python train.py --n_layer=12 --d_model=128 --n_head=2 --n_kv_head=2 --head_dim=64 --d_mlp=512 --vocab_size=4096 --activation="squared_leaky_relu" --norm="rmsnorm" --norm_place="pre" --norm_eps=1e-05 --positions="rope" --rope_base=30100.0 --rope_fraction=1.0 --qk_norm=true --attn_scale=0.128 --bias="none" --tie_embeddings="early" --parallel_block=false --extras=["some layers without attention", "local attention windows", "shifted keys", "gated attention", "value embeddings", "hashed n-gram embeddings", "a smear gate", "an embedding shortcut", "learned residual scales", "skips across layers", "LayerScale"] --init="uniform" --init_std_qkv=0.017 --init_std_o=0.017 --init_std_up=0.017 --init_std_down=0.0 --optimizer="cautious_adamw" --lr=0.00144 --beta1=0.9 --beta2=0.99 --weight_decay=0.11 --lr_head=0.00731 --warmup_steps=391 --schedule="wsd" --decay_fraction=0.821 --decay_shape="sqrt" --final_lr_fraction=0.0 --batch_tokens=[8192, 16384, 32768, 65536] --seq_len=2048 --doc_mask=true --train_tokens=143400000 --steps=5245 --dataset="wikipedia_en"
Each number is 500 + 25 x the weight over its row's rms, rounded and kept within 0 to 999. Layers, rows and columns count from 0. Numbers have three digits each. The size before them is the row's rms in percent of the matrix's.

# layer 4 attention value, 128x128, rms 0.0743, rows 98-123, columns 0-127
089:466486521483531487557498532501480510466497506493502506493514509455489486478516503527563506545548492505511431483499505513515494496451493471526499515524486496487512502465545519488423481510478489532499498488433526544490476520510483511511477484503545485521522489486485505537488494492507482476507486499515492535500541509483498513496476552526438505478539514518488486499509505531530532458500
101:483509552501478522487486489472484484514455476526477519513522468482496496458501485500519481492516498462500525471538473515533510488494511495531484509517495505489506531485551494489469497508510486474511511516514518465516510514478533541506496525514530497506438535501506506527448465517576450540491505454532523470519513515518487528501491530536517490453472532522492494504506490527485511429545
113:493528485513497491507504472499468520467479486513504496520452495512513461495508528517472484483502495509495471482535485480505494509507530435525499543481559474532486554491510506518469481491484494480537504508556470533527517475483491443494513504535498483496444491539526505482531485479551480500556483496511523495495490519558499490463488498503528510524469535539485499524515503541543504487543
111:480518516487484519476497481513475482527529511456475524501499485519497490489479524470450505477494503457497515503525438513514494486493504504514522455502496522463476487469509496494505536513471488495480480485450486457517491498515528510487519499514488477529487500498524505502524512528527504505522499426509490472475452490572479532509553486518509526453528545532509518503506493443447518549470
101:472486532488510519479485529501514495513520525465462522469521501470508526483506542490549503481548489514508503514551500525509512460507490523522498466530479542474488474508508512459532516526469496518486497530409516465514494524498521474532499540491501497515511544486502507555485498507481543468482518482493521515510475515503524491493510487526493531473522466520515520465491501431476549514480
116:510484486510536454507509477504540508531481496517561485475456510444489541488497463510448488522484475559472534502467529469472492517488494494485475493473490497526488460528485464544507472494509492513502505512530541516503509480519506525485521521477479510497536497504465485503514492487460561503479500497511490482519493491499533473491504503465516499577484470467500489522482482516551476538530
115:512505497504493491527496458511468544468491511483471491527506514507503424536478504516550465473501528482506419475480530557537492505488517492475505528452517484511512543490520505511459499495486528500525484538534460513516481537491488492497477463510501513499481554457528512485481508502509504489545502523504517509496515521479521503494475508500541501502494553510466493496504505553506501486553
113:482533494522441529475491492496494482499501483477482492524483495495488476467503523502535477444515535462523476471505455501512519502460505472467493548479550498464497532493553473495481554496497542497506486521517454512516486473459502521496502475534483500477471503516512497510459492515561474499521477518511486468484530526505542508489547510514559500478469542504489514507518490515526530507523
114:509494524517527505517501492498508520482491540498496488526479502485494490502479446506461506526520493537509425487475547494484498513469515489448493466454458462535520529530500488486474522483501541517511521504570495496471477528517521496511490500473498504481514506442519494513453494484473549474503484535495506507516529528456517493492499556503568473511538509465490483498513493518514490475521
109:511484511478533495515497512501531497529501516510498493483526520522495510556479536486454480522528499512488548512514502494514486485503507530510497422512474483482494443513491485525495484518478519507473474505506545493501500466528502482516489478472505501494534523487509503500514474500473563469448500522553498489485488476490551459494464497450483477543519432504524520521511481466509501561475
114:493498515516478505515498474494466498492502479493505512506497481562512481440516505498513487479498530447501468484547479495524495470518501481536501527500520502488511560510501510529473528498532496490503516498482486512480495564483500522504482488525499468511467489488533506481495478524534457482562504459524539529512517493548493545517493513516499538439459558528481498508529483511479535457529
154:497467498494548495490494509505489505476504511493489519480514523473505494540488524505505537529557502536497513519509520494474493484519505519489510464531403515539491470488481517451483488520476490546497517510484522522487478546528519457516496531477511501513548483466517500519512488494424543455501493528497505517482487501493472472473493518522490487524540481465513497474477503456552510524494
096:506495491476466536458503540507490467546514500483476521496547513512531502509512520493505517460484505494498480502559465456504519468518467531454489507466486523499486479521533513495513501519470497502504506502461451461513455499486516467531505521566509523535492533542513502471507472455467464516476520476499485464492507488550481508507494469537471522473516476515512525495469511490461485509461
106:551492475523479508470508502493476488508528458490464510483491489475545488478499475499553536413516542498484503518529523466460501502519495505467511536512495524566492493519501485509505498496501455500492517550471515494486456526462484522492503506491467519523467495549492491474493502489505510550514490502475483488512512513482472500491501469543547551507514517430505493478479508510482509499517
093:499491511494542514497467536497528487494511505484471522533517532503508526517500511490523530521522488484520545497455475503493515496484498484463522477534468524460494470440514538465471509520534511508468487438437505477492500476532529538521497538502501498489515491471491510529450534551466492501485502489494476484497517501502498488525552517518487497454538503501500530456509496428505486515477
091:475492515491494458498488486480506526493503486511458521493533508516473533551494538510508484583499459517486536516454515528522482503517501539560485494510450512479493514468512523471513452494543512504494483486460486535507531553566511494525514535510545470528510473497506498517497485479473481475493508482519525545480491503520496514534511512493429496498497488524493488495495505490492492524526
127:510496510506497500502503539508504488475481486510500480536539487526488475507493482524555506437492498506546505484460499502479517480449511505453486549489524475485513516501546525532475475485494563484529475491523490523512529454492497511508472472495505518516507515472482514469461518518530453524478493533516486471530517495413501472507500508527529484499490511500488507468529462521518460493547
096:536475533498528529476496507496488498505491495479492511505498506438547498448507486505509524472554487487510539486533485483488510461487515477460496500516467510573492514535539522500489476514495490499511528504473506500507498487483517511491495547544492505523514521459508499508437482514457526522468500457559510495535521491492514469492534467568521524486517486537493494489489472468505494485541
101:505498517489475507534496521504494500513478505466475492556535522467474486513493478518548493468500488547504479525447492519484509505453515497458470521485495514500486517465514567432480500493466491507493501508479456493505495505489547508522519538559507513517467454526468485541505512500507547563493494463490475511491500503471491517523524540534491528486496523512513503531507536523516505482521
086:528487479491497516479519482482515485544525490493475515452479485484508481538503530496478501490495526493479516541566495505495481495546509534549486459501456502507502495524477449486519453514466506496498518506487518481505505512542484462469523508460475479504486519516517503515517468460460516502468517477502521507542470497508480457505499467517493507566516466502518514525472521445462542544478
107:499485549506514522495488537508497500490504489489485499528535517451504514513502547498500480507532478507506553493413512487473512486454495517431493526521481502501499479470565529476472450512519518481481494524493503478514520484507517492531488524526508520529533483490504523512467511495511511509450488571510493471502514515469510500501497523525525487484530469473509516467499483482549464486547
110:550478482502488499460501499511481496513462513512486487536496542548501439549514515498519509467496516524485509533478533481495492489508497534455478504507497497475510489496479525481498460483491552507505489512534472501471485481489514518524476505450484511500468446537489498516513462500471490484507491548480494517501506483463524509532500557530515478520487432452506535530528522488546486523466
099:501519529512480528536498525509516511536499489506488502522471475545506472488497517489461464495494510484491529462504472463520502520473499460526501494463570491470505537519516486539514456459456508465475485456509507469509532465464495498481493458466483512513515541497503497482496506494547498530500509511532498462511473525484521518503496486460568561508464485533499498536522474488521475498504
120:488509481514491491505519471495519534513472494506489485560501517513492473496520437514484507497481488529494508492449536499488505523499502468470483569447541495523494508490515499477476457490505503473512484476552453532515508464500505518485508490509499522493495496549485490492509471504511531502539478514506477480524494505495530495510500510534556536514469538485486481556517519554571475504546
120:478521502493469481514498504513525471537490469519536482521529508582496467540498513523492474480447491444493478516472501521500509515522492502506497547459554485469510495484479465542540468485480534459506496470529471489523487486497470501492502459482493499481466487526480513436536505501559484522509503522486480483501500489499495499546500503459492490483447505507505509521529516542481494502494
106:489513496488443524446501512476493475500499475483466508507498514554502499492526558508541537465522498462496512537549454487504516501512489490541513550535517533521483519498479524461539506493512487494478503497441464511493481497473515514518524539533488468520458464525504482493484500515545451493496508456479518503508521501507507518532542476519507515457473480513510505504520515492466515521460
# layer 4 attention output (transposed), 128x128, rms 0.0579, rows 98-122, columns 0-127
134:476501492519499478503508542515517498481552486494463539483499505496480459554476471521478533481486526484519551442516487522497501538495481481526493521521482506457502521457476509546506490498457497475487445495483519518530527512495492539460461509481558472532488521490498486548510494518494486452480480484507529511503559508501475493474495503503477475522554497472490457510499530523515509486500
106:502516475489501529510480489468449506520524476508483526492478520512468507469455513519471544526512488547488501466493494494525504495458505521524528485528511456582456504533512485476498544474504492497466463537531548483460486488493468513548531495527523523483517520510522471507495476509508493512475511491497479501473467491475510446525493508499520468477471518543505478509556543501491498507498
094:512482472505475504494493487508483488461493512480495500483461522540523479533492472507490518483527481458524490508545478529469491490519463470512530508517471514531467554485488528470518546497474491497517490548447477467488501463493462513502477526507468488481523494472520492430518537500517496494502519491534482478476512449497453480496487464472482448539460524540462505502495500530515477514491
106:477545508500535504502470479522515487508509482475514500533508487498518536512483488502486497486504524505479453505481507499526507500517547536463533479460504456488503497492525468516513450493540529508491479480478500491503482503514472478439487467512495463501482491485491493486473531513504532522509484523489467522541460437538489546489541490493490529521542533505492565489474419506510517478501
086:460509507493513517509510469522535492484491503562499511502488504497509541478473482444518478482529469535529521527518539485523529532521520486513493475496492497484490514541510489515455463507507542503485458495547516484542488548471504469501516504484526510521459518516500475541506497474531537481527492528498522572521423519513536487488477493507502526493475492517509493466508520460492524472495
100:536504498497481483539543493535512509506472501510492461538534492450455527487473476522524508506497533452491506491470494494503466483539514491511499511506482533483453475526478486462496504489474491497552497540527447464521514447460505466509508483519463542500498513506494502519458508487519551534502473504530487496488484476507532488504493475503486513496513479520451511562448517500517536513520
094:462531521482497512491525488530515541512533497423545495522509526501483462447506478482478503480488523454499473483506531525502493523552470490490480468500511474501490514521496494508464532529527484527470480536497516501524535559483529497468463526520547501519467477534496440532498483509486525482494517495537538495498486487486532476466509494521508528484513503535472495513468494489546503481507
092:523509469507471541506460462520525539501483514532549523537488452484522500499507535480511495514536454489484468555502524493485522504499515513516532484491536490502506513501534507508540477543540458500524496502466473511485503510547489479447517515501487521524468503491519514486498530514496495515507531506497490501520458456513492492462509477499528495480459494558473523498434492515523538457527
118:501500485499531512503499520484476502499514527467464536496541478480545507527524476457496493471514474514509451465539479493526496525509511509508517435515487521518482518527529525465483500508470492504468526438535492487526493483465505472472495483518494478478471538477522508476446507534465483515495467518558466484479518500530472503530438485491517481503480492496484495476547548488510509472484
107:504511505514490487535528477524511493509460506511537510506512542475506488534503508503516531469497515477485540456466532555489479505530511482491526471476505484489489462517485456532504480515520485507524442503536490503498491503495494518507446483496490477520506479512508477539454488503564499481484466467501549521453485465522529518556492480536516460479522487463481527515455480503538528516482
100:514434501515482506463498478522489476453493515516525534479461529503520538507518500476463489466488484535536553510494513514468520504475503463503478507574519503485487532521469476535465496474476497493495502492544515461471520537465494533505472510479550452493497508558497489494523510487502496502552491483522497522475510517493479514502492512498463504529478526455501508501491514462527511549509
090:485499469506560478497490494533540472466537504466486510447522492476545518545490482514469489480576491515519526476548518517501486493519503479502514481512435527509508496491536499509517476469511492522490489520480473520557449452504484504498509491466478491509529510501504501519515515506512463436489487518465519503507531498504491491499485494487525456514457514483468503449520498487487471472481
103:494502513473493516500503475504502513532472474520557475507541518494497513500537478472496484490504478513470498494509492500535543494525511510455452472479457479472536480545508509546451492535544545501491476521532496486513488565501521476550516477502526502454496520496544510473499447526490511499500470507495518536511467499491524522482504501517497562524449505496492478512523526484499512516453
086:495524470513517508485476494516508508490531501439482481513505507514548464494557510516498480492571465534514491539542508505480516531489493509542502499520492490524505534478480482496529476506546475513510501553503450539483458474500493496497531545489446497509502514462511487489502513509488519518513540494507512542518498565491493546457516533524498531503467472479508504496506499532482518528538
095:486512472517527504508463484498497470502540511491504524479505457521529505543514504526499555501522497524508459496456489478553513523525527558469534491482529491536516530487529473516556464492504454502476482473463502554482491493511481478511501488495495484533518513491527525500479503554488465507496526493450486484534542493510493505499510533510538445500520473506477544505534479490471471505497
102:515510495511471488489532475494548526528498480472492474510483536466447476488490491533469464514449520457481518460472508515502451481482478521503503489486541472521535509498484439506480568512506526515506481527528503489496478525514466509536490542466497556519537484515494513548507508457514502483480544468501535493500495534483517509506533498525461488498525473526512485474480497511505517504536
093:523484470467472522496467520521484521452495481547516550510490470521471456511509538541490527460466510500520523546466479513494505484504512492504484500510487489473534504532476490505482464483493492526509476486505524506524490522497488471458519511507486452516558475551505500466550473487502475488510482505458535545528529505517510473491513477521493469458516472540503511486540529475530466482472
093:467511485482509502504507509522487492448535507504486524481465534500507535526499469506491538484517507555546535520499494492519515478541562470528467483524470505494506480555485455466510513459495478521495498500522514475491487524459483470471473511510498444524514515509472475510491541513504509510523508451516502533498488512487480472533499541478475509564466507509489492488545502460505515549481
113:511551475482483516509500508480556553535536497478511469535513475445469499489442474522521519504505533477498480498510481515527496528496504526518454471502493504490476496490496491494487490467479511504521485525484497501511559500448485454469552519497483532487512466506476502528502523519506569510499476473535517496526465495495509475495509471469471500517491523549459493537498530538469491485492
118:493521481501517473487492483485505498486499488481421482490502525485488519524535452523466493478510508503510460478502499527469482511536498478489493497498495481515489512564477487486469505480544515501494509478509453450500435487499504476530480530504451494470525506481519449468448486469528499468515479537513462491500485482500479492540481486506468512548508495478482494487524518503547564503465
113:515473513528493490498495500537507521515506519481492547482526521464496502511496550512462496474500485535516511497470523599528517492530486502498520478472470472531544523495495481526497476505497505508522513516516481516493463512500469489480489526490474544538527508503500472543491491518513473475494526469464548562521515481502538498525492477519488462466465476494511529476505535515449485494550
114:508459489476496487491498458500510506517465503526539476480555490488536490479507524485533493520500519496482483483466474511471496514528443503463497504496519501508494514540461503544491543525505482512467501537510492518475445509472538518538494522525495538506512506532492531487493465485516473478454477460510495507485496513498573522484473473535563481490468505478503523522480549501539513513476
092:496537520485465504517505504471500525523470517489475523498470497524486470474513532514476542501471519475512481486514519493473538468514463496536488481456529491483500482493477455522492474457467497524548510484497553469451505514475488488447458511497509496529537512484495476485486518468495563513512553471473497494478487511517475549521509465514488517490504469457477554477506493482544486498516
104:502491492518487506496488536493515559486536558466534453520545484492519489469495480504541511503530516489508454547524515475534503536526505510492491505465503530475513520492500489449487474492461498497527499503454482537496527478451527476459518532480469509515483524509485511467534535524437513472526508513526480506523497511491523476485517453506497511466482482501478517507509517533468534489540
095:497467487539470502515501462509531509544503506478472492504520518505455434522511511531463496497481559480506464481507504483494485514543465503445506496473516483483464526495510523511521486489482513487531519531509492543486474496515528504524494526504509529483497480511489494473448458507468510453481497510531523470538498482494521561494500461552511458519504484468469495543475511553509492501484